config.toml
n_layer = 10
n_head = 7
n_kv_head = 7
head_dim = 64
d_mlp = 1792
vocab_size = 32000
positions = "rope"
rope_fraction = 1.0
tie_embeddings = true
init_std_down = 0.00298
lr = 0.00311
lr_mult_o = 1.22
seq_len = 1024
doc_mask = false
Each number is 500 + 40 x the weight over the matrix's rms, rounded and kept within 0 to 999. Layers, rows and columns count from 0. Numbers have three digits each.

# q: layer 3 attention query, 448x448, rms 0.036, rows 362-397, columns 128-191
# k: layer 3 attention key, 448x448, rms 0.0374, rows 362-397, columns 128-191
# v: layer 3 attention value, 448x448, rms 0.0322, rows 320-383, columns 128-191
# o: layer 3 attention output (transposed), 448x448, rms 0.0634, rows 320-383, columns 128-191
q362:478485542527479524525458505495566428564479514497507500482545507529537499486476467522526503556524542425550502411482499462480532506521524504483532524514516539537535471602511506473428463503514563
k362:558570421474483441470567475515551453511514525504495508542467489453441492560489493462598557464491477543461476513520449566534498468471483554490502486517462484556483453511487506459534422484475426
q363:501485483488504507455512504515458441494439545532556495476501513485440433523548531534502498470544488514479498496506497480519474429556482512493450497494450519504471524503485511527519515467498465
k363:517451536505508531536524516485467503479487518542522496470503510561483528493537564522457482501475435479486571531523588464475504532545467428533504495456522544482493525493568535550518504501528490
q364:469489516456462492519555488506514484510420585461475477466474520487435501512496531511508529529536483522549529440497472475469498517520533466487466411479475506485490529499547493570480500499502479
k364:532522499539575503507458482516526479517489464525508565516538478516535446487523533481521464510538505512467496533494502535530487579541512491492508493541522480454492516512485493497526434518514518
q365:531502500502506461495488479472422489518544467520525545529484510489559438448513447481539443528530510552479471548519479546517526420431473479559539538508555512523474463463484553462544465534492500
k365:556497498510527529512505505586490497463479488469519508513511544492452523490448494482525532566473514456470499488538515531546492533455447532491499417537480503556494439497522498455471475498562501
q366:476571465575483523515490474453512557555487476465492477482515505536489493468437451506458425484530514528540555487475510543549495543433527490523479486448469475502556508457471500544447460451510521
k366:514549476513503504491412502533540471538507438467416415520510439523579513534509463427458493554475438471506555469452483530467512568536619531498526541539441443436434502533482552541437499489499514
q367:502481494540497509484512519538523518567546467524540466497469468479488471556467526470496492480468437436507516545504518484494528520483466525441532401554541495497492482517488461489474514570485527
k367:471542508433511521500462480447572484496507517485514536470479469472498465547444493474516468546485458509488537421471435431472480480523434471455469477520486501500487399511495531486469503489527492
q368:495486485420533450501556532448596500523523498519518479482506492573512543479544517522534510457512473517538514496468492530564524560555484422523466430455456474482445435461473482490412504482520451
k368:470491534534486506501456556500525523477511526502454461531502521467507477486514451561556452527515542419560518429454532490491499533510480459511446518447462515418574505493553500468483446500479466
q369:526482467524501570462452449541455482618523504435453483483534508497579546524463503508470487530502515472488534491390518437478466516529513444496439519529458467486475471534478587493441477451474493
k369:460497478395475495539500509522506451491511430437503475478501446441418538411488625498556513507504562520530503566506451498469445537482527508518546487541497530509497526524488486527443521407477558
q370:431517508442419546614445437504538511539531471494466447508440532499503533488449507557485481533511437422497517409530499524518463454496465517556513452495595513508550455476459478554516416478592437
k370:566486411469474529505487476502491491451442458559570461559497506449523490524449421548485535483474477485436539520572380552523521510532455501546490508514501447483498508491487541538531444535464432
q371:517582522620507492499445559608458528493409447482461549464562465441543493468483510430394508471516526401530523500445436535464531576524556505593509510490496495458564558467591522430489538493455510
k371:559579453534493517518581563485414502536449474565363482584459492521476529554481511465510458507527471501656416482579523530493497552520545493581505489510481552453484596509508484428549547532478521
q372:385417497491584469477430447537514477443496503487457428470541499561475543535503568474486452407553543526551406515417545498518482551503512487515443548535477491464517442495501521503493485479573457
k372:472493494462458454480451572522393614504523454498529499502506454520469518571442375477513535483516478474487572486496342562509633435550489487481442453436466556547512424499433467396511541400535561
q373:504520488509531576507478519494524416518544416395515489507515488454504505531453519571453532497436514476380522602469514493571505466502481438441364427451528522494478500502509476441451576538462446
k373:639503483535488511577547620493439425480594455550497443563490453458490574494465604537492463499388565507496530479529470411613491464478451447630548454528532466461509553556514495552450508474544499
q374:443512492557557475586546510566441527558504447462587470512423555530538534546526499509519524530546491509525420576515468441461459482519508392492529430533480454469498544461522445536487512582580547
k374:487604566527431476533545533573561586516508445543479560510468565532476515504556490529540490550528513562519424539502467446423389504416508403481468390500513502440572477460592538454557506549553521
q375:484474633442461469560543422428539465599429523346475520450491470495453521525452601438457413484594576412546548482545535465539473420636469525333581471467551501424461541514484478429314487540415520
k375:475510600586398598459466542491517472477491514385552436530546560581508484529587531505317566537488563496588504557569607622439464487626432523400481518463625428480463503496517474558433452502418492
q376:422507498497476450505488487621526480447484436433516495490492514470508451519436527428624593470520467540539577552489478529430473492470459428567501479493542404550533550559445607378464445393443449
k376:453518370539458500534477487436455497585405451521382512471486501598506474509439598533507519583517455515528452433563473544431504519400371492478405416528501466509487493500497612487489509502563587
q377:414509591552523537535473510446507533500556474481469407408527481438555484382544503431381522497355508507453501439593463528426489552517410494499553579442532566545489571512452542409494457385505603
k377:491466451510591420494506520435587463483531526469530542424451564485478566521484551507503447491500502492467510470524335472430484539571359528441489671425494560595433398364531494522482460496489494
q378:589544585457461509445502531416556561510449456565484464494539553470508538549516535578399467451391413506499432454511551466572557483490482559370575526478500471494475540439530508485636431531564524
k378:501539589464496415338513497536555554456464486525507467516456494506480575441416545517339485397485440528484449414422478484479527638526590513485572555414539541508442429436528474506489477485486527
q379:605487516524515523486541486377394598538477529477428525505567503495463445506615484536504512542405577581453540468479514530432461442506573437521566546442599506507572539501547436549461544518440476
k379:494521552551595513528438494567423541461517531320464476486497565491410532484482403481573480526512510568495550505475587531464530474457535522509564609443589539574476487476430474465512571473521467
q380:558530479530496622592470470512463526533515538529403433511407510583542455477449543470494460542486469540486507573592523454489403474365513501622465405528560509483533452584474579471507438437396337
k380:545519531584420559513531497553474516502530450537412427443502527557437602520417474573545455498440551521590440453506460386457519511437512542577461513446510551569525391540528538426570480490414481
q381:531602553455510459551501631507519481376471422560531492450524344484440485489500413394519483437475527492536590478510556571586577461507529515568387536576465513441385464465469492493546499466537548
k381:575564463514530532560438615554504417483457436540531537473473611499404428451498492563562543455469565529501547514564481498413511461494471505457473523624501545446466530503525555467529510449526611
q382:483536510577399517471538468471552454528446439497544573419504475565690560471442446454542486557562528484652499598547449600401531590536407540478552512382464541484594465454549464437477459394515527
k382:489505498570473567518550432492445468489536466496503502461468506519557441585555471507508487462585437319637407523584496527482487490469475478371509468472361549405462534533433457398539432441539569
q383:480551492480428508476591501585511561601531491415470458372540569424552447446438503579493518482492438445462497436408592593503510495491521498609461497596463469445512438438625512524494549478487471
k383:534498510446434549489608483499559485549388455493475510558572487500531414540483502535465532447417498514447528473569449582492457479487472539477474493569431517524478401528569527484515533548446525
v320:479458564514501495530446524510483571347594516454412519464382443535501529516489471500499593405461528396482513449518460543492452531467456397457553546457559487564503651570457516420541447453526591
o320:475398452488496511468514453404524463432495574500474503471489521435510453431495561459529582455540426490544534431502445533569494567554546483516458611503451421474461498520560571487524591439453524
v321:516567521511536473560439422445586422604480543521537532579572399450368411515604526561454465517529543602566458450476498565604554429507540526497400562521554504510570569479398444545561460495519536
o321:471395531569497542514458443514511507649606379519519580454494579511475460490560561523475471553547464490458518523528457476407471504450450589509454485527615497435471511547503438550503468593533494
v322:532406433423479558443512528576500555511507545449449534471490465558472522476505471471467386548574510493578537523634507477484496491563474439499573553407472457367534476675472487484452512489560467
o322:498521540462524529476551460543360447553537470524531398501477508520418504539495560573463577541473583578558537563584498479489441539444462546447426492560462476553516543509538475546426468510552525
v323:497519418497501491523452527534412560579439551440458541435342468441511439500503508588448447447457447413456554402521473527475568465521472476489438558512475472493562415528436475500554512532424420
o323:623584506554493579550424521443491444459509551634483490447531546572451525464475480478491461511415485434527513566503558420456598494570485547533448497560478450487534481525430466506512494524441530
v324:482503541414594528488544539490643572506490490414547519426502514519652543459537591556557476523453485545557510476483510540480498397523415538372529442440458502518461484533534522636472449575556459
o324:575490475518482477482574548534620418536414566463419518518483507553500541461542484528453471497474585451541483458469597499563595523473520429525466493525474525464556499497503502496405466449555400
v325:490458515469500566438550566512453563459468422465463545478492424551475489472591408476511470533518555521529546444482349478551507451582398433529492550547446573554519552503412505481510500508364407
o325:537444467466439563482608552612457552476491504557569364448559434517456380414523500591645428472547424510506534532536573568566589469520483547448579501581553523478510486478489510586520473496515472
v326:406467458418387544496482518509535427466451585578513443479546497497526452439503572559430585541435449518456408557502446502491580607557541484621524547560477575473522468546487500477443522618514431
o326:534456539433541431524556439514546547552498509452473511440591481542469577473517553508405490602583406466492444505500468484461503475497509517481440502446480555410592556540470477581522547513411530
v327:484537430502506442478521513493503484505468523414480464579366495552623623507631508522487588540551550466423454492456529525435439520478456432524417501574445503482562436515486575488524493504454422
o327:502460616528466508493452416428542503508537494524537546534499478554489523505503460546512507494502455574453470545529560620500507478585532454405492539540476489530519411506494503518459502419505506
v328:406573512484488482493597407529430495579466530563457434513568502495504413536580524526596509462564566481553521458494564361440506436475534528411420545622609390436473522493441475558530567468550457
o328:474472584620529548621613556492434572532541476524476508532524377509502506506456518494425458478503566569427547442477420504512507501507566464519411543514462410463556530522407601473518483463469527
v329:526528364474487483505486505454516494550451506547417565507487497481557471443465502521496538557475502442496519519485479370415457504561488532431570507513581503566513552442420526642552546431408525
o329:609494565453484531549468549537375546482526544521515504544446422470590596550470446478546510506467450530425500502567495585402464590489566388517438479502481484476484599505451451488538498518540464
v330:409529570531502545508565524478590526459474556546566587503528444428408456498567494445549417612444521447492496538591434501485485471503477500531580512452554437473489638539498564601525407507399468
o330:480501510478540509500516523566515404543507511352543473408512503537539588492478502494464501629397550511496405483458503457510520499430501540513509500495456409475476517545482528488519483519449531
v331:498502458438453542574584546493506337475574557523432535463475561411493405461604482440441404575499459431564522530499552537465462514555493496434439538545503578498505401512501455382514564489509503
o331:534524474460478486437472520570480552435565503555571554394449535542592545502558486498535525473414541482513547478542535532569482514586554477594409555421487486526441451421419483510474453544428533
v332:481530451628568507456465453485506401516490539576604464560532540458524551444564530530451506522567526503497523404476499486547488518496527561484434466517581596472402547521498479513496502436541491
o332:488424433553574480561562524485511504569486488462475505577451460491441440546454466488530441423453444484605505490583466504469480498466493411401527521446616520410576518551377479544505514396560528
v333:587506413507449430412493514426534461506486493546544523510440506479411471504478622461509540477493460484492532529379465589478570592548586429395465517591475472527459429479474519443382534467482475
o333:476520489532498492519480545506438528506398517480486438415564499530490415513499525459604471480488505425541500489512467441505535419483602537453560528552560459520559430548535544507493498478494489
v334:638636485470509511400499561467544392554486409563491457489571419522538568399495448573521417578452441572524473509614412546575439483463498494573512492540539478400503497482509502457412560494549452
o334:539461512532476522491508547586560467529462481556443508435409454504524438560495517491485598493492489533504610519508503530505470550465541564495515478537488545470514520476593481442478552505530475
v335:479513535445474523433538509494436428488533536606437614432599454499445502470513603495558542499513516457478533475499428501425531480517544498460584534436439542564414492609485405587512483447486570
o335:489573458434541473444457572432530451499507509476583496591501513446550486496438520555549476511483483445502475527469447483537507462573580498425519505485521467529445377516523536526455499426501515
v336:565533395424552450417527431609367487569500362491364546506415499424466423465473505591413428468566453434469531526382547541454527477509596540393477536529572584565530514556383480434455478518591396
o336:475543453576433547485470565482361507510489402525553515514456457384507528456462480559472506541467555557480573447483571581598514410492564451528526566430411456553522492554555483465513413451461476
v337:492469464618595504521467531510487485459516493490475455446580543490563491553558531577617500595514543490572511556485472434479528466461480491435473554495452525465587496460532446535426498560517377
o337:599512455496493580508443485493398422468511505490486541545477531511480474537495465574514488493528419456573466465573453499493530494554494494458487482514508512445580495525467494479605407524492458
v338:521579498539523478630516496525465488582468559435443510474579420448480510454487525567440585479515485560491541555509510452437515562477469506469495491456423610552515513473516614510490587459520473
o338:533510453510429489468442505557455513484456547502525541502567567504536469519585556515447532539455488502478415537491483511559533552564441448410522590541498438512521489564531493512502528420451485
v339:449593529527546536477534501423481518443542531434525420596463463502479356461455511526429459607476636486467480385456433457534566481504571601561474463516511430553501474444483471482442460406614420
o339:491544627547473432638523466436558395399548585423501533558475489504437517468430502451475472515481480535421486441522546515554514467487560509535528505529560434564495467476507481554496544517633469
v340:460523534586390550466448561515479478464585516457454441517531536492577486468627517460434455550559514589445545477492456529517468540476535467537510511533634457482465551530471480581563603610495497
o340:420570545503579513494451495482535456471487418520532555589478381429490563515602481555568502490489519450419506540470451497594511481586553468463552470519478455499456525498479441478468440498515438
v341:563502467456497597526463445460518538519571546514489456529498555627446440408415613447481458446551487480479507507586502489428509489510495435633481473503551483477464499495493492445480455622468495
o341:528537539507428577487515459421461513545487495452526506490495497582506524482433510514405492472473416477482447521561580432376463534418389478479504475510532455475489483521471507496531595508472480
v342:565370551499463466499474555484556432483429475491536520541438465599416526466471513529547555479554457508465465542504414503571520470549544482546420489471459425509529572468585519487414559527484430
o342:587444462541458478544539599463542554560493478546528523557568458546523497526469464523495443459457473501525435530555444484456476442421541476506466583473537530458483434490482563458452512578523483
v343:578540506467531511462446483522438522553506549398428521481587608516434505503544406553463574485492532586565376550574412534421557468469447518420523500552465513466385464415452550562554486495480520
o343:643409553330477416422419536441442527522478550425388503466544488422591561476493438514505483506376605504424551474477557520496532426563513487466510568489462511488503529567464502461572505445511559
v344:522465524518506545381473582548525450548460338520361569463465462564460556488531542454528548501485560547538535486504444533459366514496545451492571564474501526468406442595549622563470488421462492
o344:491423524521499506517478471496562520520474472520440469499410505551538503515553473582454475490496494481592452534514525573454468508513516473552441477575501456511557424480517473479485470432569535
v345:422565479418482549577547599470480519559514418479550596369420456539458459577590485484409494557453512585500471511502416462596439520513514448492424480452558455491469530503459518503434531452493492
o345:512610459454537537480529485510434440488585466494522465567496584572507565454435440448580583526465539463432520541447528499560468436489467522514561548575475503454555521493487446406569535483505525
v346:530417592440418507425465561334505544459461509427526477458455420389395499471492581467398524461550381510493584527616453436538539444449540491557405513455515483481546403394488530445526486600441519
o346:447536488498530488533511556418518511529452504374525600564445564380551457498485472430544560429521421569573417478453588459510556475509519482440499564552481493490484449432494516445464458529450439
v347:457591527596515540558525525513449481577438465503498573476513538517500421527424568472516618457483522472466533487498553514440465541391560481527443360437536490481441406612539504476381503497554473
o347:433457503545495472525483520526541545544524585507479470438505495536510531505550489520570500450443479556531576481518561475463506535417528443525504539486503487474525480523510510570442508436494539
v348:507474463477550383593443470571546333549482475480451568500437586466542494456472466496443483478449532430439491554455537596376514496480494514552499490507556513494362441500573379446453493434496500
o348:472473548534465376482532467426527492548584409491493479524399518503530560500491543518431547574446554472441548505563512519420424511523473477437506498460462481486494562509414435573475466585559417
v349:552528574487422508473563516480563580564446417549516505538501498436594450491435462439582511546488510547486473521413440463476440423546538515465467518561424510476591488551565409605536494508494511
o349:479503546539499517498508530535510513525471523544447496557513484484509537479547426479463494574629573535517525478463533571527412457483519475544531504611476441460493494489459475549541446556515538
v350:548500456495458445558573601563475404491539481467421546536535517553501493502617484446430513552579482566506447491443548473546554612505535554486434524531510495549568458399532522452465560508541527
o350:495526412567568539436481483560501469514605516539511517542490510514493548603502474531523570596564449448449438510507460445591520487409527505455492537560502542489469495560442444455489448478540517
v351:546502480560488498575469527464540484586528425519583619444422484483495518509516516462526409539499497443551460440468505505490523476559443538485501539491515503513525476487492452495503561525383423
o351:472488478528595630549472525447442443482469528538485448541544557469496511462472436515496448533453398576527525551521489479495501470386544519477518531536440533389471486490565432502461444484495442
v352:478485519491465457549511471540453428555572591591496590497524508523405457491423524465527466622468506499531505449679557460445520494517428435487516359517486507564590545471483630501490427485587408
o352:577504526469504477513465539428549552479432496578446583364463451515463555557491540528490524521501391525481507565564560432545483545482551479461557483543446414537482532452555466413427474517507406
v353:498496468414564442486522502486524463553582458531616515512481545467480462490420452595427426468503508613578432519533508545422427581530481528532604477576508429366460528532481462436626542511489502
o353:501571580504530518452498433361439454437483496537503477454416520386479511493571456458528442576485516429605536556533480545365523424488482487413477537547502479546455452579442510537477543573541517
v354:504497557559504586434527513537555535485520475595568504466541572457420520438416424505387387547461494520611521492490485539476592449513504478505481498476426526421506477546517435457563428600586622
o354:511495488488578397486511490464485458589538555537556483471511497474458441466459562536555374511524538528494518519499432595557475563457441489532513499485569498472519479485487535456472466502467512
v355:470530475501465527479511554481414552539548515484451435619417466548537510529495503470496437413590571437506601534508523492474458503510420604482590517539424484423572390500534518491573408490579538
o355:494509457485424502527451548470559479451501494477486463518490512441535505486464550593482451515574487408475475470471509512555459457577536448458410518429454540535487515579515464481591426565460529
v356:507580459543544454500540531441472589530495511537427511462481449549477483502575561459513453405495477476580516411396433508506491585455503486498608590554494598512407526484520475470446521468553483
o356:471406552465426528558548490504585546524496504369486538481542554536515505466510489475468495532421511541587496467380453411549561494440461488522495517558446422538464473500563425474480487512517528
v357:486487512472431427524577558407552637382397580451490473451555466463458557490469463487583498555403534478535510452485557471528517561516452491423527603423669545498503529472473594484449440388541617
o357:503436518484490477502563495460501507548475538442550534465517602487392543551412498439482478433523529483520539445521543494513498491571564469481515566479509537488538504507459472419438520387526463
v358:555536579427481512424559506517475466469409470562522443466490494461543451411534456568576540485518411556505519451553449522544453505522536520532454514497471471516504549473513503487527490502549517
o358:618470513545529471523554529581395552480519461498488568479483499496502524465527513552459619516520544464533511455577545492481478578506528473458434568470512494491517516543466419583481432603542416
v359:578507536530452619519420515525529523470499401487464462538436663440502484507430555533455557553511631388569505567511535493545551505587417558555564522432575492534502466434570503533512546492591474
o359:560523464566464491493481549507479519566465529490463475555450462514461519465494592453508550464439517586477489580508534526514516494471442599416411535528512555422484418509475558438447561474530447
v360:590495485470514546541439532509511520588550481474522482451499476409455516475566374426533512485464558524492536535509534481490578506560359436481448499527493549530587472540471472576458525595482536
o360:485470567496531516617501522533515425540491476586511451439546563441459466474474498456429483544546573418518491562510542468489541551496512459436603553469453360514461478427490485537502532505496551
v361:412421514514445465498451513500544432530495472546429471526588442539533566501483596596511497520505485501421468560523481559521519596593465460576480559485499537585526519465465495567566380468429522
o361:543421499475432578522537519509515492423441494518462467540519414518481526579469488588593508478397532563490414571519472563520488509513485519429532503445517538603476458464471565493597466561505469
v362:461587408386542493536520522508503525425526524491432441442566507443387586592481531362493415468474525436518471417424470614558487614466501484458513511544367404448491488627493495452507541623458520
o362:506457445508545561561499539450590481562472589534508399500494552496442493584524600587574597466456527508507454516593457445470450412497543468596445485477522449515611549480503529578476496500397532
v363:534517503570501605491466506482520401493481448479523433454568454470571521534496447497474565559466480430591423485430491519528463526563587427435437495478565522476552411475461496525449547463586534
o363:380525418452494594470495419487567474473574466509455540450538537470480544456446461488517508618487524437510531442455438478491465500499523443531560426446441567493488517548525627554469434536513498
v364:536470523574503534603340518427527509551515475595558618587550504581413530468397544515505614429463463535434426542517459587493409522465610517486469445519483417497485483514471382587489556556533567
o364:561558495575561562481535484557530588554486465622507505474511459514609507479496479517433608478416502437520450559359459536445538492470548517491404520555491535412462555524563517423456560549533578
v365:491500462498512503452504502447562482432509482454440432487458554537492460548451532470397492456641562485510517481543467459508494431510508433466504478468466577551437559548529534577612489512508481
o365:408487454582489433446470523452472513499495486487530503532471554441453473443495516523438533485472563528460454528476548485520593588510424468542484524511563574515557501472559489477497527537446494
v366:550470508499572465413510513526513460511421567524408437524509445549529493503481550464492527515519455514371526385423493458489463469486517476518409514495457457550408494512406545547533434507533502
o366:460477513560543487606498445464527447575551484506431525567517423454497454484452489465521498491552503645564491501479580471549494469566526502483499534450503480484603493539415507544457494512495451
v367:583465557515489537519461532520441561589507496539450440553464639409465586576540486503548469553542430523538548489557530423578453544578489546493527541549503521598561593603454583476376396577478567
o367:514517542451574466507514541514539496475470520641474427444542451532537454490419484448505516452526420522580562515530487406415476544433454513509439513483533431451547525463554473416586451378468490
v368:534565523513515548434534519481613404419588502473482597499422429578522457543603533566427486459504452457494545526606512505524542570495421527521430409459471461570435623444480569575543468537511498
o368:567519559434513546493517502506573438509458467497520531567504459517487413578471504549544457553521509442431550513512540511465486478492471448544510503491503421508424562459592503529498453464431436
v369:510542490449504517469511513547541442625639521471561499453467536492482511536612492504439530426433604454427438564444363457493480525515610520441453444486542588553467483502547551385446520501319582
o369:503514534598541425534534476539472515520602543437531490427514540541472537468530426573508492553439549439504512506575518561582456440589469497543504532496528472455524517488504519516507548506519487
v370:511460445495552455503552414510518466503527445592418554571620500548531475467463573507471390527530463435437439478495582595561466433521503494506469514521566478380464503528450504521520445517459517
o370:520521503493552492458489498533462482502524416476454435608524419491489544467555457475517505468555570489477501536515576553485468633401509539483455453526476504488426577439550445565501502497538470
v371:409541395526613408543459523539432497449466510462481534531634487483396473501486496458523603452496520618557521517515456437541579500632567511584521504492453487409474480534453508533501341558644441
o371:516545583494517535516515535504437460528483614496456576478547520595438359461554551489442543477495557544464546525509476466437399518408522555475503451609514484441442460585528529610607440513434584
v372:461445547524530430503527513461496465455519557566592431498497608512470450558511546549448403444430487480519525500601498429396463435565547542557429439532547547498517543460457480462569536529557585
o372:433576466430524471503575527539453463447456544476542562495468455503439481453468526483557446604465481461563516445472510451442498549493449465487507535435460499488473485445501461582502495467527559
v373:475463571518504530454513545451539554607456542492460501545496540457539480512541541574481569479527515459556478510549429535519519508494527455465516597596572523448529513549479498459475502421575594
o373:595508497483540524536505495520457540462447485537479507490425480558519609556584450469571490542488544493523455538427525454541442449499471606500494517515495555455540436554499530526503440409492471
v374:485497495428476527394469513473523478404517441470503475531531504467576565537446480542482469416461551460501487498519592592474424461458548397499516615465539583518493595540451446448503522447367547
o374:448452467525483522537410553545554553478517531544512544465541487407531441525563503396466466523438455412472487521579489453513502498482469560516489475498502527600449530479470570401532468516443507
v375:497425576556454425424441496587505618438449581583516466404545446497571477512481489518403438562500613416476489600394457494483519505440501471446540550601426517553479518505529542508537494430545481
o375:528555542483490515558552530505468486452507521536496531494497439448483420529512437500479529459551517478558481490439465478520482530515517478432532435530512491469545504554533404456504567398469506
v376:433510513390438498535550535536433540506477482469461473531481540507528445539427549510546439420608584500322565478581402553493604544536490497486432575488526438621488539481492506453521466553586495
o376:568499451380496528539489453609467512564540437483510510478430411468503531440472518468501602535540506557502572478464431488413459439507481514487506582457475447477562471429454464522510456536424492
v377:389578376414487623496497440493499567494468372632540498500475429506463579451515484562520541457451539412465604449501503587519471546518466484527557402511558528402502497468453591463559452507447565
o377:489531465432505480478526519388589542492492433503444475492470515527562472499578515507498492476452436439452510480539392472429542461551501538490553495550397490463477486467524399568557501620535399
v378:494390494505469509454503518400502448488447568486537534567438490528532497519462526553448467522452402550547497533529497537447588477357531520515410545489484456429572571550482472572487473432630460
o378:529527575465474485441544533435561465530590497570453505519479483528481540513477502521509458530456512491525490553407508503480524531586514566494447501535465518542540452547501582479440438484434473
v379:468448425473479561406447492511469515480534600558501480586503544551500489576476507512443501488425429555466531605428519513526536472560465449422598531421448480529475513560559586610453469517550508
o379:503394533459475528437463476484450564410495552537493488472458484445507489526549486602415413490499470529518485389510409429493542487560485503540496467408460494488505497530500590465477511618538414
v380:474475544513515517598458604503520444494491545539422491511561357441551522464497441527415533544557492514539576510501518574414473558453578498550472503422474504566445457543568526468477494548546524
o380:510513524554521456509560481418504486519514499508440578390561525565501556472472498556517501449501502547553485487510518479463393488522510490460551491396430373577606498462534451591467465496460526
v381:483486544460479437429394444519539431416486517484617473414459449369455470594547440460493393510460565428478453584557392493520601366518467623464440473557362560502509394451525497443514574520529537
o381:559409514522493510539388475555507521522575506433439468475459493519500479584566476497551459539520527539512456451486556485446577528518543478550546606493491542521479474492446537507469483543574481
v382:542466515461475482487524397528475647496397407417517419590520512633502523456539551450490400531402479528476528535427592493433497463510517506478444598471436568551498544498379561489463546458511547
o382:507431449468482610462397537453492514535483526437412493434452459448544577551543529446459513461469574546506461498428497518453507512523557532548540544427537483428491447503497497427541477482474490
v383:508526420474523514437532491519536567549462356460440602502500536464516543513443542475548552414435481366488451470467478516575527472470556580496500511493483496491461422617444447493556419567513581
o383:484466562474502480505486541505508611454541485565524523520412380466478506492590457497536460501522539378485483475400501518590485533502480506503513422537600547517573420483477491474473507479452492
q384:490492528504498483459535582481480488492506533508566525511507496484479465554498455512504457476460511505519494506468526491482507481483473517490490505507506465517463525513527516481493529541528472
k384:524508520497468478493466484503500448486466507500543521502456564528510496467503470544489508445534529503491500483531509569549502490539470500507539490488503483536548540495469467508520480448533487
q385:479487443499504569514515514475512501455496539510496508515535454484499486527533484528503487523542511495505521484500477473489480505488498457579528485461476561507500519497513460546499486491526533
k385:525490537466487522457512502489487487506497468503492481537451560525481465475489493477491540500465541511499531473502454489546442489487490492509488485513486503457460502506493454526474466525545479
q386:480523549489525517547473516498477476456540471494521455473476459494450545513437537523538509502445534492496470522500417492478550432522511510487481490559503482540498523466511503489486476531471492
k386:500474554504490539507537475473492523560476541543532486474490501525514540532469481523471491542503452457521550498538518528529556535513509533541519520455453513497520531473551480480489487504533491
q387:535481502482528544485555476480501512522482495547478508478493510532473535526478495502516562504541498522535511538524473527489480429516517507520511494467492467418493501512467452525520511505531532
k387:518519534497513533480486490507445509543514535528453487486531454452505505484452452517476453502451490504523542440489529490553497513512522499472557513457496504522475561482463484542424467505529504
q388:525553476454528513547555482499566522527476453542494521442500470483508529507471514473475500526522500521541501513532471472531461466464483489491484483498455563493509573527498501537501494457501512
k388:539456486467490492515534525490408531484533473509504474466487512536459443475530509560555516491510527495526504460481543527470500561491525461501468505466551532532468547538502496493546495499469469
q389:473567499480549523504408507544511453488423537458505442470520501539508533416529517511529466560488496479507474539429498455529472475511456509488488483530459561560498483513519530476528450497462479
k389:515462510495554495531498488468545517512516453464450529527524502527508514501520506533494473497515523492502511521497500462490517517444469493539477524542525562480498515501513538489542526499514508
q390:519497490498492506528496505515433518551485497464468507486498527482475483493494470483487449516505450497472479520503496493507482493495483513505445548514539486468453472479551514581518466540454443
k390:504455501562528524521495472492530459488445463485528469467477526497505528468493450523492512485551521507470482436502494499482477534540470508517532522517448529490461523538508504534512510501486531
q391:473488446537492552474511481473469524478458568536467507533490433497509519556465532535503433513470544516529496489520505500467478446525530493531503557506534484506508487484488479513474487480519524
k391:502514542534484453497503504481541474513436539486514532526474528517579475513540432511450488478523475441476487457479506454463482545552507470451513467456497467495464504513477510542520531460520478
q392:501461479489478480495547504534496493506507517505477485512542535536573457563516501574451448479499480501491503472474465508482459544534500526525507475485542459491507589534441536439537514580511503
k392:524565529495489503505484457470485452510513495428523507481538544544469510472464542524506529473485469513533507491521470454448524467501485462470506569487464511479513508579503486537501485497523476
q393:573474516528438548532498500545475487538509479569489408511554473434503453481465480492518501578525483533449513563488484472489505464458457557470454547548558522434451482528552533469503548471578542
k393:510536463508492490492528518521479525436552459514561569511477484511503575441550499510529472459526503544545506532523576515527434557493453487539457553457470477495473531558492403559530562441489558
q394:467500499464464496566527474469523540535480486535529518511468495492533535528497470494571511516511452502510463469443460481449522489494495509440524547541434464498480535503470470567416454507484453
k394:549464469495549543504517465527469521463517490529533487494501495465484555476480489522510489489445497515428503479494509534511517507503530508507468503490510534574436505456454514531570510543556496
q395:528450457555472541479540510504540528515459469484475506518494483523492498494459472460549475549474490555550497504472525494536508515518475543455501502567561534517532519534463506493496483491541541
k395:488527523550487506514515522482463490516479531479485517556521445479485523525507534486510534440442519512568472538538475482484515504476501477510525474503524562504486470484531451419525507477494523
q396:513515467501526486498479458539489483471474521516529495530468528433450438485491479554520488484509470486478520521498481519487478481496508497510529521492448494511570494466451503493495577523498463
k396:472470482522536455553484455517536484470496491531538541526496443545495487455464503417476427441478504521508522481504481448478444512498546446569513557507477507517491450473487532506569509495545493
q397:524508424498561508515478495432496514530476540510534515506504536499502511527476514509500443459536496527486398466493504540482528600430525512518591505473483441498480466515518463525447543486467489
k397:547499518514552569441528488468449528522516518481543519576551432552503475453533549513461509483485500456479526544461481493505512497465483533501457520458469508523483502520523500522428474557501543